config.yaml
d_model: 192
d_mlp: 768
activation: "silu"
rope_fraction: 0.25
qk_norm: false
init: "trunc"
init_std_qkv: 0.0313
init_std_o: 0.00701
optimizer: "adamw"
doc_mask: true
z_loss: 0.0001
Each number is 128 + 32 x the weight over its row's rms, rounded and kept within 0 to 255. Layers, rows and columns count from 0. The size above them is the row's rms in percent of the matrix's.

# layer 5 MLP up, 768x192, rms 0.0956, rows 418-555, columns 48-95
size [103  94  84 123  22  79 111 100  12  35 117 141 110  99 105 107 118  91 127 125 123 105 107 110  85 118 113 100 122 122 122 119 117 116 111  21  15  21 123 113 115  15 117 107  15 103 118  87  27 123 108  27 103  20 126 119 119  75 108 106 124  18 122 118 100 121 119 108  17 109  95  82 111  98 107 111  95  54 111  96 116 122  25  86 122  99 128  31 114  15 107 101 107  99 109 104 106  97  91 105 111  62 104  94 111 117 100  99 116  99 109 123  25  98  88 113 123  99  52  39 107 133 108  94 118 120  32  96  90 109 113  99 106 104  28  16 126 104]
[[123 154 140 172 137 144  80 112  89 123 146 104 147 115 137 121 165 117 125 132 137 147 179  84 130  97 117 111  84 154  98 172 110 118  59 183 117 137 150 130 113 128 192  98 151 105 118 129]
 [137 114 111 127 140 165  58  54  95 115 108 159 132 159 108  98 123  87 130  85 142 162 163 115  83 146 129 158 183  86 167 164 146 114 169  74  70 111 158 117 138 104 150 116 150 140 170 131]
 [ 91  78 119 113  98 107 142 132 150 105  32 125 137 121 135 143 106  97 130 124  79 151 149 109 206 135 162 106 151 147 160 125 115  76 162 172 163 118 142 146 175 161 103 131 190 157  96 149]
 [ 89 146 137 150  45 133 111 119 112  96 141 128 151  35 138  95  87 122 147 154  99 155 168 148 160 136 149  96 107 189 112 127 108 149 149 147  87 108 160 110 123 162 140 116 106  81 115 131]
 [140 154 108 151 136  94  88 127 163 155  50 128  86 135  71 134 125 118 105 101 133 144 103 112 116 187 129 144 120  86  55 119 145  77 100 129 113 104  86 157  98 132 122 120 132 112 204 144]
 [135 182 126 134 138 147  73 105 169 152  94 147 124 179 191 102  94 127 121 116  97 155 123  45 185  92 142 152  96 114 118 156 117 110 132 181 163 154 119 153 149 142 157 141 144 155  66 141]
 [150 115 102  69 127 168  97 158 135 135 173 149  76 101 129 106 114  50  73 100  76 159 144 143 112 144 130 127 178 126 127 130 131 138  90  94 128 101 109 166  88 130 142 145 143 171  84 122]
 [147 126 146 176 102 131 145  71  79 117 171  58 174 105 104 122 163 109 145 114 106 181 113  75 103  93 101 205 130 189 145 145 145 150 111  53  83  88 125 154 104 191  90 130 150 122 118  83]
 [136 101 117 103 135 153 109  98 110 122 104 143  98 129 124 205 142 128 143 109 181  90 135 132 112 163 157 165 149 119  87  87 105  88 106 108  55  76  89 167 123 101 133 158 137 114 160 129]
 [142 151 113 152 159 145  86 141  46 162 159 190 134 159 125 141 143  91 169 119 145 122 192 145 152  98 178 109 159 152 144 124 107 169 147 145 106 152 184 143 164 128 183 117 191 199  67 123]
 [121 113 152 150 136 111 130 176 129  92 113 161 114 106 129 127 141  98 126 142 177 145 164 110 133 103  95 125 111 162 133  93 138 131 134  95  76  68 159 160 134 131 143 116 144 120 117 112]
 [128  95 170 137 123 176 149 153 128 128  84 158 126 153 117 226 189 118 111 135 100 153 114 101  98 109 134 127 117 119 104 117  99 160  86 123 123 139 158 106 102 113 151  98 156  98 167 107]
 [123 131 143 146 129 132 144 144 126 147 122 151  84  83 149 161 154 128  55 107 127 157 141  89 117 114 152 182  91 211 161  60 113 183 160 137  79 152 144 136 144 121 150 140 142  91 134 139]
 [ 63 111 114 133 139 115 148 141  38  77 157 137 190 114 123 112 176 167 128 119 140 110 160  95 121 129  93  82 117 139 115 153 103 107 139 137 173 121 148 120 195 116 139 103 157 119 158 152]
 [ 95 151 129 146 163 161 126 161  82 124 103  88 141 152 104 138 150 116  92 152  83 137 158 129 108 116  81  91  76 131 184 138 108 110 124 136 149  56 131 205 125 180 109 154 111 129 160 135]
 [ 95 106 210 125 117 147 105  82 138 129  64 116 100 107 158 118 136  90 190 203 130 138 193 141 121 122 113 153 133 144 153 116  84 151 137 140  90 100 119 133 188 132 122 135 113 155 139 124]
 [108 146 107  60  70 145 140 153  98 155 137 129 122 138 169 126 145 137 132 139 145 137 129 120  60  84 166 114  70 161 117 103  98 163 125 103 111  93 112 165 141 138  89 119 106 127 159 119]
 [ 84  91 144 164 171 107 102 223 130 122 121 133  93  86 165 161  89  85 150 118 141 188 142  90 159 123  69 122 178 148  98 135 125 110  98 156 114 127 133 101 171 138 158  73 102 145 114  95]
 [ 74  33  75 133 159 155 134 146  94 139 103 159 129  97 122 162 161  93 134 141 146 125  97 145 143 137 128 106 174 206 181  66 156  95 125  84 110 136 147 137 130 131 110 118 101 163 161 116]
 [103  84 121 100 137 153 105 100  97 179 153 163 138 122 137 137 122 130 111 103 160 147  99 139 115 146 111 108 143 166 130  48 125 136  71 133 145 136 150  94 124 137 149 156  99  98  82 102]
 [107  86 129 155 154 137 122 113 108 132 138 139 111 117 151 146 168 154 114 108 134 139  84  77  87 146 114 225  86 140 126 119 132 153 139 122 166 129  94 143  99  77 124 159 134  75  93 103]
 [ 93 152  90 109  85 123 107 153 112 142 169 142 115 128 209 148 153 131 123 143 177 135 123  81 125 167 154 175  68 104 122 100 129 114 117  98 127 113 198  98 125  99 109 136 180 119 112 167]
 [ 86 150 164 161 122 135 113 121 122  55 110  95 121 132 127 171 120 115 130 178 139 144 130  97  75 100 119 118 120 181 145 149 106  83 119 125 108 116 164 135 160 108  99 162 102 127  81  76]
 [187 185 140  43 149 187 112 133 128 145 113 164 144  79 155 112 103 116  57  64  85 120 125  94 115 150 118 113 178 115 106  92 122 103  95 128  99  81 147 184 126 135 143  90 142 148  74 145]
 [ 61 168 141 155 144 144  77 131  75 112  85  77 118 180 133 101 135 108 161 170 202 121 152  55 111 129 158 120  78 122 166 159 104 131 118 146 107 126 155 139 143  81  63 192 105  62 143 105]
 [146 102 166 163 188 171 141 110 124  94 132 183 125 146 141 160 105 138  99 115 138 111  78 147 187 125 110 120 146 127 150 171 133 134 132 118 144  25 153  92  95 117 144 143 145  90 137 137]
 [129 190 169 168 184 160 140 100  78 107 109 126  90 140 185 141 175 127 105 155 112  97 104  32  51 145 146 110 113 173 166 138  79 106 120 169 178 142 109 153 133 142 159 172 102  79 115 117]
 [149 108 113 144  67 128 132  76 132  99 136 158 109 149 131  97 107 113  88 115 124 153  69 144 104 165  68 205 104 201 135 182  79 129 104 107 127 101 104 171 102 155 170  69 133 176 104 153]
 [128 156 164 116 108 145 139 132 128  99 102  74 153  91  74 124 104 165 137 106 144 131 140 148 129  93 125 146 188 115 164 127 164 157 112 151  75  34 150 103 107 183 114 121 137  46  98 118]
 [160 128 145  83 164 103  84  82 138 153  77  94  70 142 112 171  68 143 161 112 125 138 124 144 158 129 118 168 184 143 137 176 119 130 121  76 153 165 110  99 108 179 160 167 108 136 116 116]
 [116 149  97 136 143 133 113 106 135 145 133 181  99 151 104 161 160 137  55 103 136 124 166  91 122 178 174 118  60 174 178 109  94 130  34 128 141 184 113 122 197  92  76 141 148 110 107  46]
 [100 114 121 140 116 140 126 100  88 165 122 123  93  65 125 108 139 135 161 116 177 126 159  78  97  62 161  88 107 109 172  86 128 102 110  70 100  84 181 122 129 141  98 116 195 134 183 106]
 [128 105 154 136 228 181  89 123  75 156  86 122 143 137 138 103  85 100 168 146 115 176 127 138  88 112 137 110  91 136  94 140 125 130  76 124 109 167 216 138 141 127 133  93 142  95 127 146]
 [160 166  86 110 179 174 107 165  49 102 110 134  89 158 159 128 111 150  76 131 139 137 102 115 103 150 146 113 158 111 134 145 138 122 141 102 205  94 167 117 102 104 159 104  97 141 157 110]
 [134  91 115  99 112 147 143  99  90 126 135 172 141  58 127 114 145  88 118 103 161 167 179 121 180 154 118 143 136 135 142  53 106 113  93  85 134 169 122 169 108 148 151 163  84 125 161 150]
 [ 95 163 149 133 141 111 101 110 149  80 168 132 112 137 138 137  92 120 145 146  96 237  84 122 128 194 166 129 128 129 166 119  89 105 122 128 116 114  77 105 155 168 159  94  77  93  93 100]
 [128 151 128 135 121  62 103  76 155 111 164 178  72 153 181 145 119  79  97 128  67 184 104 128 130 177 191 150 156 102 150 141 124 134 107 152 145  94 181 153 165 131 126 129  98 102  68 144]
 [125 103 203 136 106 162  94 118 140 107 135 128  68 173 101 117  99  85 129 139  93 123 159 113 107 157 160 107 107 160 109 151  88  55 125 160 137 144  82 125 158 161 158 127 130 104 157 128]
 [127 154 133 108 156 161 140 102 122 203  62 105 115 124 153 116 122 121 129 145 135 154 160  64 105 180 133 121  74 155 185  99  88 135 105 118 140 116 171 121 137 124 124 165 158  88 156 138]
 [140  94 116 111 116 162  92 128 178 122 135 112 135  82 125 163  97 138 190 107 112 104 115 108 131  97  80 117 116 169 170 113 158 152 121  91 121  79 140 176  64 104 117 195 150 109  88 142]
 [125 141 102 144 137 145 138 142 138 148 136  86 191 133 105 146 134  85 119 117 103 122 166 115 140 174  71 138 184 133 122 123 141 127 167 142 122 114 131 173  99 152 100 155 106 104  91  86]
 [121 129 138 155 117  82 119 147 118 106 106 148  47 199 164 190  99 122 143 100 123 147 106 126 118 138 169 126 128 166 136 126 142 113 113 132 140 114 108 128 173 106 148 191 136  84  61 142]
 [114 147 149 143 139 111 119 140 129 110 138 166  96  96 158 152 103 135 108 143 114 123  79  96 173 152  85 139 122 187  96  65  76 124  78 108 135 137 148 134 213 142 161 129 153 146  44 143]
 [116 120 119 166 170 142 147 131  70 150 148 123  78 121 147 107 129 102  96 133 130 197 151 112 117 136 168 159 116 130 172  82 126 121  74  99 125 150 165 123 139 135 131 103 116 132 122 162]
 [ 59 139 106 145 163 111  71  98 110 154 133 121 153 123  86 141 114 115 118 155 115 218 111  45 134 139 166 121 167  98 128 102 114 187 144 187 140 122 100 189 144 115 116 160 105 178  92 171]
 [117  59 159  63  99 156  89 131 109 104 113  83 146 162 125 154 171 131 167 106  65 149 121  98 147  98 107 145  71 135  88 112  84 150  58 135 140  91  75 125 166  87  72 119 136 151 120 161]
 [148  62  72 141 162 149 129 151 106 136  77 115 144 127 160 160 162  99 123  90 115 126 122  84 114  99 101  90 153 103 133 122 133  93 112  91 134  70 188 140 120 112 173 166 170 132 145 137]
 [154 128 116 144 117 136  76 101  83 150 100  76  50 121 186 123 129  79 144  90  86 185 127  83  89 113 142 157 141 116 152 152 116 114 108 109  84 100 193 132 130 127 144 132 109 120 146 150]
 [ 92 153 118 178 116 113 131 128 222 167 114 135 112 134 112 119 127 160  83 143 125 124 119 109 174 212 190 159 130  94 117  98  80 177 123 116 117 106 144 137  79 104  86 105 101 112  57 146]
 [125 110  76 149 195 156 165 123  82 120 131 119 139 156 148 159 157 133  94 123 154 117  96 109 156  90 107 118 142 114 178 151 141 113 109 122 149  70  87 148 119 107 132 154 136 137 127 137]
 [177  99 133 155 148 135 117 131  98 160 141 139 151  90 114  91  91 130 134 140 115 173 103 115 144 138 184 126 157  81 127 138 139 146 108  51  84  85 178  78 119 116 125 120 142 106 125 136]
 [157  89 128 110 107 181 114 122 149  74  84 100  50 119  99 174 163 124 177  90 149 124 184 151  73 125 120 173  88 141  89 118 123  40 122 154 150  66  76 215 112 141 155 113 159  72 160 160]
 [116 184 140  92 117 165  64 109 166 103 112 120  72 106  75 149 104  71  75  88 122 125 129 161 126 167 121 181 155 150  93 166  53 153  75 108 154 142 132 135 101 150 129 124  83 178 113 100]
 [ 90 124 208 137  65 160  89 161 174 112  89 147 126 102 130 106 101  73 184 118 139 126 164 136  81 154  97  78  79 111 147 103 114  75  98 199 156 145  64 160 145 137 107 164 103  80 143 135]
 [124 165 152 163 167 165 122 115 119 172  76 145 156 128 104 135 132  97 157 148 146 169 149 139 197 123  85 162  77 166  81 151 119 140 101  85 116 150 157 124 119 195  64  94 127 136 113 114]
 [148 132 109 106 197 166 140 103 128  96  90 106  99  92 174 116  44 101 180 106 122 110 119 115 120 158  99 185 115 158 156 148  87  97 156 130 186  89 176 143 138 105 178 130 142 119 104 176]
 [ 79  79 185 110 153 152 117 146 154 124 127 178  94 159 146 125 118 160  78 113 121 120 136 113 110 146 129 143 145 161 121  67  89 111 122 160 197 129 132 112 148 133 134 123  75  94 126 118]
 [134 157  85 155 169 119 122  86 120 157  99 104 111 152 179 106  93 142 109 163  61 148 119  60 184 135 150  86 134  86  77 156 156 120 149 130 184 161 158 185 144 103 137 118 127 148  56  89]
 [122 137 129 133 132 194 120 145 106 155  99 178 120 169  71 181 111  82  80 152 122 125 201 143 138 152  85 190 167 119 184 120 111 153  43 100 151 119 134 119 139 136 119 118 125 138  88  63]
 [114 128 133 123 104 144 101  58 108 125 120  79  94 106 167 125 124  86 137 154 111 132 169  80  54 160 111 155 110  61 135 153  67 114 111 133 136 109 122 149 162 110 122 197 181  61 164  42]
 [105  57 115 173 142 118 151 140 116  83 127 172 186 158 134 149 143 140 120 149 142 128 123  97 128 152 106 158 137 217 109 135 121  98  93 131  99 138 122 194 191 120 106 124 174 122  75 117]
 [129 128 143 113  94 191 133 117 139 121 154 120 130  96  93 194 128 128 154  76 159  92 107 135 151 119 144 113  83 129  56 110 116  54 131 137 147 140 126 209 125 147 116 105  97 131 133 103]
 [107 189 149 160 112 182 144  97 100 122 110 110  95  88 178 110  86 152 143 135 100 167  94 131 142 149 181 141 157 132 121 147 104 142 116 116 118  97 156 142 146 134 154 114 136  97  58 119]
 [ 79 143  67 168 141 135 135 136  68  61 155 160 120 108 116  88 181 129 114 145 174 106 132  66 198 107 164 184 103 163  92 130  76 139 137  82 128 126  87  81 113  82  93 200 148 170 155 123]
 [106 145  92 172 104 152 134 170 144  91 138 122  58 113 180 105 201  73 144 132 104 146 141  87 130 149  82 164 111 111 170 138 113  76 109  52 110 143 150 185 141 165 110 154 141 125 117 138]
 [ 69 175 149  99 129 162 138 158 129 101  59 149  89  90 166 112 140 151 128 139 123 163 177 161 102 132 115 170 148 155  97 100  96 189  92 135 104 110  94 156 125 127 165  87 114 145 141 142]
 [ 88 151 104  46  79 147 112 172 143  97  83  95 111  87 152 138 158 112 115  94 117 147 156 164 175 133 101 120 204 141 135  58 125 132  98 170 157  97 113 153 110 172  89 125  86 186 104 140]
 [126 164 143 158 146 164 143 169 120  69 133 153 149  82 147 152 124 116  59 104 139 141 107 113 133 119 133 115 157 221 150 168 134 150 154 124  87 102 145 173  94 128 164 165 143  94  76 109]
 [173 162  99 111 129  83  78 126 179 159 116 118 119 130 109 160  95  90  91 143 137 142 166 158 101 158 114  83 132 118  60 121 163  88 127 100 159 123  80 170 140 101 109 126 109  94 192 137]
 [111 150  78 109 146 152 109 174  92 117 128 130 168 105 155 127 134 100 159 160  88 160 117 124 103 158 128 183 154 112 124 104  91  99 110  91 123  74 133 129  91 158 122 127  62 142 122 140]
 [ 91 189 145 137 128 153 136 105 132 182  80 153 113 138 135 137 147 138 134 172 119 132  95  78 153 103 133 104  96  97 149 162 102 137 148 122 146 158 122 125 163 111 142 129 118 155 129  83]
 [113 157  73 116 177 204  65 169 128 124  71 154 129  72 157 178 119  98  85 134 171 151 162 111 134 158 102 137 148 125  86 177 100 164 103 105 109  81  95 151 127 140 147  82 180 157 167 115]
 [140 161 163 151 173 140  77 162 151 117  94 174  74 153 126 118  69 127 136 142 111 129 128 128 176  97 120  71 157  89 129 152 150 182  85 126  58  72 159 146 139 150 163 118 170 138  51 119]
 [100 153 145  81 126 152  41  87 119  93  84  95  71 121 177 174 164  21 155 140  83 142 122 139 143 138 103 112 131 137 157 128  52 100 106 133 135 133 138 172 128 175 100 140 111 148 159 163]
 [100  93 138  87  93 107 141 139 138 140  90 171 133 184 105 149  82 133 107 156 172 151 152 131 154 147 161 109 114 227 129  28 129 161 102 145  96 164  87 115 144  78  83 132 174  98  62 155]
 [124 131  76 162 114 115 128 114  63 128  82 151 114 157 111 153 138 117 102  99 112 133  90 151 154 131 148 120 148 139 209 126 129 122 121 104 122 194 152 169 110 151 118 167 151 118 110 106]
 [156 192 128 127 155 162  72 135 115 107  73 123 182 125 161  98 140 136 117 176  94 141 149 132 182  77 136  91 125 151 177 107  98  74  70  32  82 119 164 125 148 148 143 140 102 139  79 102]
 [151 155 150 119 114 180 144 149 104  36 136 136  92 145 159 166 141 107 142 101 101 184 188 130 121 164 140 161 139 101  85 140 135 117 126 131 141 103 128 201 164 160 153 140 133 129 128 114]
 [ 93 168 197 103 106 141 100 150 103 143  97 106 146 147 140 121 124 164  95 162 129 138 157 169 179  90 142 174 149 100 127  79  97 157  78  92  94 104 153 126 134 149 132  95 100 157  97 108]
 [126 185 167 129 180 134 121 111  88 135 106 134 166 182 155 129 124 112  82 147 153 112 117 131 139  92 118 140 115  98 157 182 136 148 108  33 129 109 129 165  83 125  84 154 166 125 103  85]
 [105 134 104 146 138 163 123 131  83  96 150 129 116 114 107 103 157  94 105 143 140 166 113 131 148  97  92 124  73 157 109 145 117 158 151 127 161 122 128 185 109 145 115 151  79 157 159  90]
 [ 96 124 162 155 122 107 105 150  84 131 119 165  68  98 147  94 148 154 163 129 137 144 122  66 168 141 146 157  33 178 118 113 101 114 161 149 182 172 150 111 188 148  80 154 131 117 106  94]
 [117 154 117 117 192 165 112 119 184 183 122 106 112 144 100 132 133 129 137 157 151 177 150  91 139 135 163 167 137 141 135  82 124 144 140 152 143  82  95 213 106 123 116 166 144 146 134 118]
 [145 127 145 112 145 119  97 117  75 111 158 153 105 194 165 114  56 101 100 144  93 157 112  67 138 111 128 142 143 143 144 139 106  99 130 121  99  83 186 125 170 116 184 107 203 105 102 166]
 [ 85  88  82 101 109 137  91 114 137  90  97 144 125 122 152 139 163 119 146  68 146 149 132 110  83 169  96  94  73 171 102 103  46  99  88 176 153 133 123 158 159 129 157 133 110 160 175 135]
 [180 131 160  50 127 142 131 147 141 115 102 166 141  71 173 138 113 156 126  56  84 137 120 171 140  92 122  92 195 173 115 108  93 139  90  93 142  20 113 123 100 125 135 109 173 104  66 171]
 [ 80 159 119 129 153 160 134 127 142 136 104 130 113 153 125 119 135 156 142 152 128 129 142 115 184 160 119 172 127 113  95 150 125 161  93  54 138 126 160 132 173 101 114 151 142  91 156 128]
 [ 67 170 159 156 141 164  64 102 145  74 106 126 105 158 191 160 124 109 150 119 127 180 115  76 121 169 130 140  84 132 120 153 138 133 113 132 140  99  83 104 142 160 108 148  58  95  71 103]
 [137 128 171 144 170 160 164  72 107 163 145 146 113 146 123 184 162 164  86 157  81 157 107  34 101 161 148 146 156 149 148 117 143  74 133  85 138 104 111 113 169  94  57 149 168 127 134  95]
 [ 98 140 162 108 124 163 146 137 136  89 145 153  94 158 143 221 156 163 119 124 122 224  79 156 126 150 160 154 133 155  93 135 133  76 118 126  76 116  70 164 155 117 170 156 112  58 128 146]
 [135  93 151 169 145 141 149 148  98  38 115 167 122 152 150 106 187 138  81 129 135 126 103 146 133 150 171 134 154 160 135 109 123  91 119 134 142 169 161 116 107 181 142 137 106 127 121 105]
 [132 133 120 145 194 128  95 165 115  48 127  93  63 165 103  99 130 102 131 132  98 169 120 124 169  29 119  80  91 157 100 163 122 112 112 172 143 112 144 157 195 175 123 136  75  96  86 117]
 [100 136 122 154  80 159  84 123 115 147 135 104 147  80 130 149 155 111 178  99 145 132 122 135 117 125  91 121 170  86 152  10 136  91 137  75  90  93 193 132 109 125 145 143 182 161 105  90]
 [163 152 174 113  58 131 125 125 127  66 136 110 144 111 141 140 167 144 120  93 157 165 101  93 122  90 126 116 157 115 104 127 161 112 124 109  93 103 171 160 173 170 185  98 149 139 104 119]
 [167 101  83  97 151 126 135 102 135 144 126 144 149 162 156 218  80 146 155  64 129 148 101 112  81 129 121 136 168 139 153 133 109 124 154  63 141 105 102 132  99  90 197 104 161 190 141 171]
 [ 93 172  76 150 124 159 111 123 100 116 127  80 120  91  76 117  89  97 182 132  90 170 181 110 143 107 111  90  89 146 106 134 106  80  97 177 123  91 163 147 107 210  84 109 107 101 142 153]
 [ 69 153 123 160 126 151 134  95 132 108 139 152 100 128 116  75 165 123 107 130 146 139 115  58 121  97 122 141 105 187  92 131  62 177 135  79 131 106 109 154 115 106 124 125 152 178 173 101]
 [116 162 144 150 182 170 110 146  80 140 122 152 146 112 209  99 130 134  97 112 160 134 127 132  82  83 197 227 153 143 160  75  92 129  89  98 152 147 146  99 145 106 130  59 122 136  90 130]
 [ 74 114 143 161 175 125 133 150  97 104 108 132 111 121 143  50 121 120 123 156 166 146 121 133 143 116 103 128 146 121 149 109  96 117  69 156 152  81  82 123 195 182 156  71 146 161 123  99]
 [ 90 153 147 164 122  97 133 177 132  65 140  82 143 129 128 134 101 110 155 111 136 182 151 105 146  84 124 140 173 102  88  72 104  97 120 131  85  24 195 148 123 141 126 133 139 177 120 162]
 [133 138 143  82 127 186 162 103 158 121 164 130 137  96 155 134 171 120 131  64 146 147 144  70 141 209  99 154 144  98 127 104 173 152 125  95 126  84 166 127 152 133 132 132  67 118 139 120]
 [140 163 134 127 161 137 111 153  47 132 146 124  99 145 176 184 158  15 135 154 127 151 189  72 137 116 178  80 127 152 166 207 158 172 134 119 126 161 117 101 161 130 173 166 153 153  97 107]
 [ 91 120 132 164 127 145 109  95 114  88 149 149 111 158 141 114 154 131 118 160 132 108 109 132 106  34 121 138  96 176 136 114  89 111 168 126 145  96 154 184 163 127 155 209 160 111  77 121]
 [127 148  94 123 102 147  87 138 121 110 132 143  59 120 137  24  80  92  86 135  74 135 119  92 160 168 169 129 139 111  70 153 120  90 142 143 157 168 121 146 177 123  98 158 117 150 143 130]
 [137 132 156  88 177 131 125 142 116 167 100 123 161 137 149 166  84 110 114 114 120 105  70 139  40  88  60 129 144 101 136 117 102 151  65 154 122  75  71 187 137 143 156 116 150 120  77 157]
 [151  95 174 130 176 146 104 150 114 118 183 152 214 111 114 164 131 145 115 126 132 123  83  84 156 124 157 164  75 138 102 148 121 135 103 151 125  63 106 122 157 171 107  90 180  92 100 147]
 [174 109 102 119  94 154 174 127 121 103 132 155 132 107 150  96  86 106 107  85 103 119 101 138 106 131 137 132 161 145 189 137 130  63 113 131 101 136 154 131 130 153 165 114 118 115  63 128]
 [ 80 141 121 181 156 211 103 114   0 139 142 133 131 133 100 120  75  57 117 135  96 172 106 117 142 143  84 150 158 210 147 144  94 169  84 104  95 104 158 129  89 146 108 144  98 102 116 106]
 [ 73 109 113 104 133 145 149  95 124 109 175 146 147  93 146 135 137 143 133 141 145 139  99 138 114 133 150 113  82 171 107  84 158 125 151 110 148 148  92 205 166 115 123 108 111 146 146  99]
 [ 89 130 213 128 120 166 108 138 123 117 136  95  85 113 123 143 114 115 122 152 113 178 104 187 127 107 103 128 167 136 127 169 102 211 116 175  94 130 104 172 117 163 134 144  44 130 179 154]
 [184 136  90  66 134 136  98 150  95 109  97 126  51 121 130 144  55 147 128 149 169 120 134 104 140 186 144 185 124 108 159 137 104  50 135  80 112  91 129  84 125 112 149 139 129 138 136 123]
 [149 164 131 130 123 134 156 118 104 161 129 125  95 148 121 168 112  75 139 109  88 174 194 133 147 207 197 152 159 134 189 139 150  92 160 114 117 182 150  92  92 104  97 126 110 144 162 120]
 [138 162 114 160 103 113  89 136 196  93  79 129  73 139 155 171 122 130 138 140 107 186 143 102 129 196 167 177  98 100  93 132 112 117 118 132 123 126  82 162 139 138 126 105  79  36 105 139]
 [ 92 175 146 174 100 103 130 134 122 106 127 151  57 121 163 118 135 111 115 126 144 135 180 136  73 153 103 146 193 147 155 125 100  96 122 125  96 158 164 148 121 116 156 189 117 121 127 120]
 [117 140 144 120 133 145 123 108 103  99  94 144  60 196 155 157 170 115 115 121 150 150  91 126  69  90 103 115 146 120 172 175 109 134 137  74 101  87 185 182 186 122  95 187 134 101 128 163]
 [123 181 113 138 161 133  86 125 107 145 117 119 121 164  76 141 130 156 140  68 129 130 192  92 120 116 115 142 111 117 146  88  94 150 127 150 126  65 148  93 183 114  90 109 140  84 129 105]
 [112 169  63 138  99 160 108 195 121  51  92 170 128 184 171 114  90 122 115 124 131 117 130 150 101 123  99  72  99 151 142 126 123 190 155 137  86  68 195 139 138 122 103  95 154 152 128 108]
 [ 94 130 165 143 145  98 106 136 111  35 104 124 152 161 110 156 126  78 116 165 120 137 220  84 171  93 125 160 139 136 186 118 131 102 178 128  69  83  76 129 164 160 140 215 142 106  88  89]
 [ 81 187 153 122 153 130  54 160 100  40   9 151  90 170 113 139 135  98 140 148 123 140 134 105  98 129 142 124  83 126 115 170 125  94 143 100 108  96  85 112 154 144 150 101 121 148  65 107]
 [125  86 180  91 176 165 153 135 113 122 143 108 117 100  48 165 115  95 126 144 170 128 146 132 185 108 135 148 167 129 155 113 110  54 135 144 110 136 173 121 142 109 114 200 125 110 205 163]
 [100  98 154 106 122 129 107  86 111 171 124 107 119 117 152 175  65 151 138 138  98 122 134  92 118 120 152 129 158 126 152  90 117  73 125  74 176 116 113  75 142  92  99 142 188  93 144  82]
 [131  92 136 102  82 121 102 141 137 121  87 122 141 105 152 108 122 120 123 127 129 144 179  92  77 145  85 144 157 130 106  68 157 135 111 113  75  71 109 132 126 131 153 119 136 127  71 140]
 [137 132 164 142 163 137 172 197 122 105 150 172 113  66 151 155  63 156  86 144 206 147 105  85 200 115 104 156 115 196 120  98  94 159 145 212 119 108 106 130 136 168 170  86 117 138 117 152]
 [151 169 162 148 134 151 125 100 135  63  79  86 128 131 138 114 111 135 165 136 113 153 146  37 122  62 138 122 155 136 112 169 106  99 131 167 151 115 150 183 143 189 150 189  86  53  67 130]
 [105 162 147 132 154 167  93 140  94 142 121 129 105 203 138 107 152 122 116 143 149 132 158 136 163 119 135  98 146 165 159  90 105 140  80 125 167 155 161 106 122 119 137 170  79 100 147 145]
 [ 74 113 142  85 103 175 129  95  90 135 171 128 133 145 100 127  93 149 160 113 141 136 159 154 122 130 155 149 163 182 224  64 122 170  83 115  99 144  99  79 142 171  51 140  91  68  76 140]
 [ 79 157 116 162  95  90 121 148 175 101 148 127 100 148 181 138 145 146 119 152 131 166  76 111 150 169 166 119 116 114 137 162 132 159 134 103 104 106  94  89 137  97 102 140 112  80  64 142]
 [170 125 192 143 186 132 114  83 124  96 101 181 130 110 139  94 144 115 162 127 112 163  77 101 155 101 145 137 114 129 141 117 106  94 148 147 156  95 122 108 176 159 181  82 155 118 115 167]
 [107 136 150 142 114 149 101  91  80 142 122  73  85 176 167 152 152 105 145 128  90 151 145 104 133  60 124  75  88 132 151 161  90 100  23 193 131 106 135  92 162 125  98 144 142 161 149 110]
 [127  99 142 170 160 151 119 155 106  81  93 181 150 107 127 169  86  90  42 128 152 128 110 140  71  87 151  60 139 101 216 139  99 169 127 119 132  68 156 184 122 106 140 115 110 118 143  59]
 [113 158 178 195 166 111 129 141 108  79 128 136 146 168  64 130 131 147  68 183 149 151 174  68 155  95 125 202  89 156 118 131  68 174  92 102 108 122 137 106  90 171 124  68 135  78 133  75]
 [ 78 153  98 104  99 126 139 140 119 105 139  98   0 144 134 110 135 118 178 116 128 130 195  68 131 107 102 144 113 131  99 103  94 120 112 157 178 122 116  99 161 137 108 182  98 123 178 101]
 [131 167 166 127 147 129 120  89  97  95  63 132 125 149 175 175 143 140 127 135  40 165 137 111 107 120 185 108 190 156 165 158 102 105 130 146 117 138 170 132 210 171 171 179 115 135 148 105]
 [137  93 110  73 117 127  87  85 153 140 130  97 123 128 160  94 123  79 130 155 107 119 174 111 100  63 151  81  96 146 144 187  90 171 143 102 159  64 103 145  94 122 122 111 109  86 111  86]
 [100 149 131 155 137 110 145 116  78 107 151 154  93 122 187 142 105 156 155 125 117 126 135 117 124 140 197 109 139 105 151 151 103 142  73 158  99  88 137  84 179 122  81 193  74  91  95 122]
 [135  83 152  89  93 150 117  86 136 109 211 136  99 181 134 144 107 131  66 142  89 168 123 108 138 161 181 120 122 105 158 133 101 122 129 203 153  68  89 176 176 162  88 120 101 129 112 160]
 [ 86 205 102 145 165 203  82  85  74 148 144  82  98 112 166 149 187 107 130 164 106 105  87 118  97 188 134 186  75 116 100 159 100 160 149 128 195 110 194 164 145 154 150  75 142 121 145 115]
 [ 81  96 193  99 153 137 135 132 108 128 145 118 167  92 128  94 133  87 115 153  86 157 110 109 126 111 122 141 151 134 112 170 112 115  80 117 139 110  92 136  92 207  96 121  97  86 121 144]]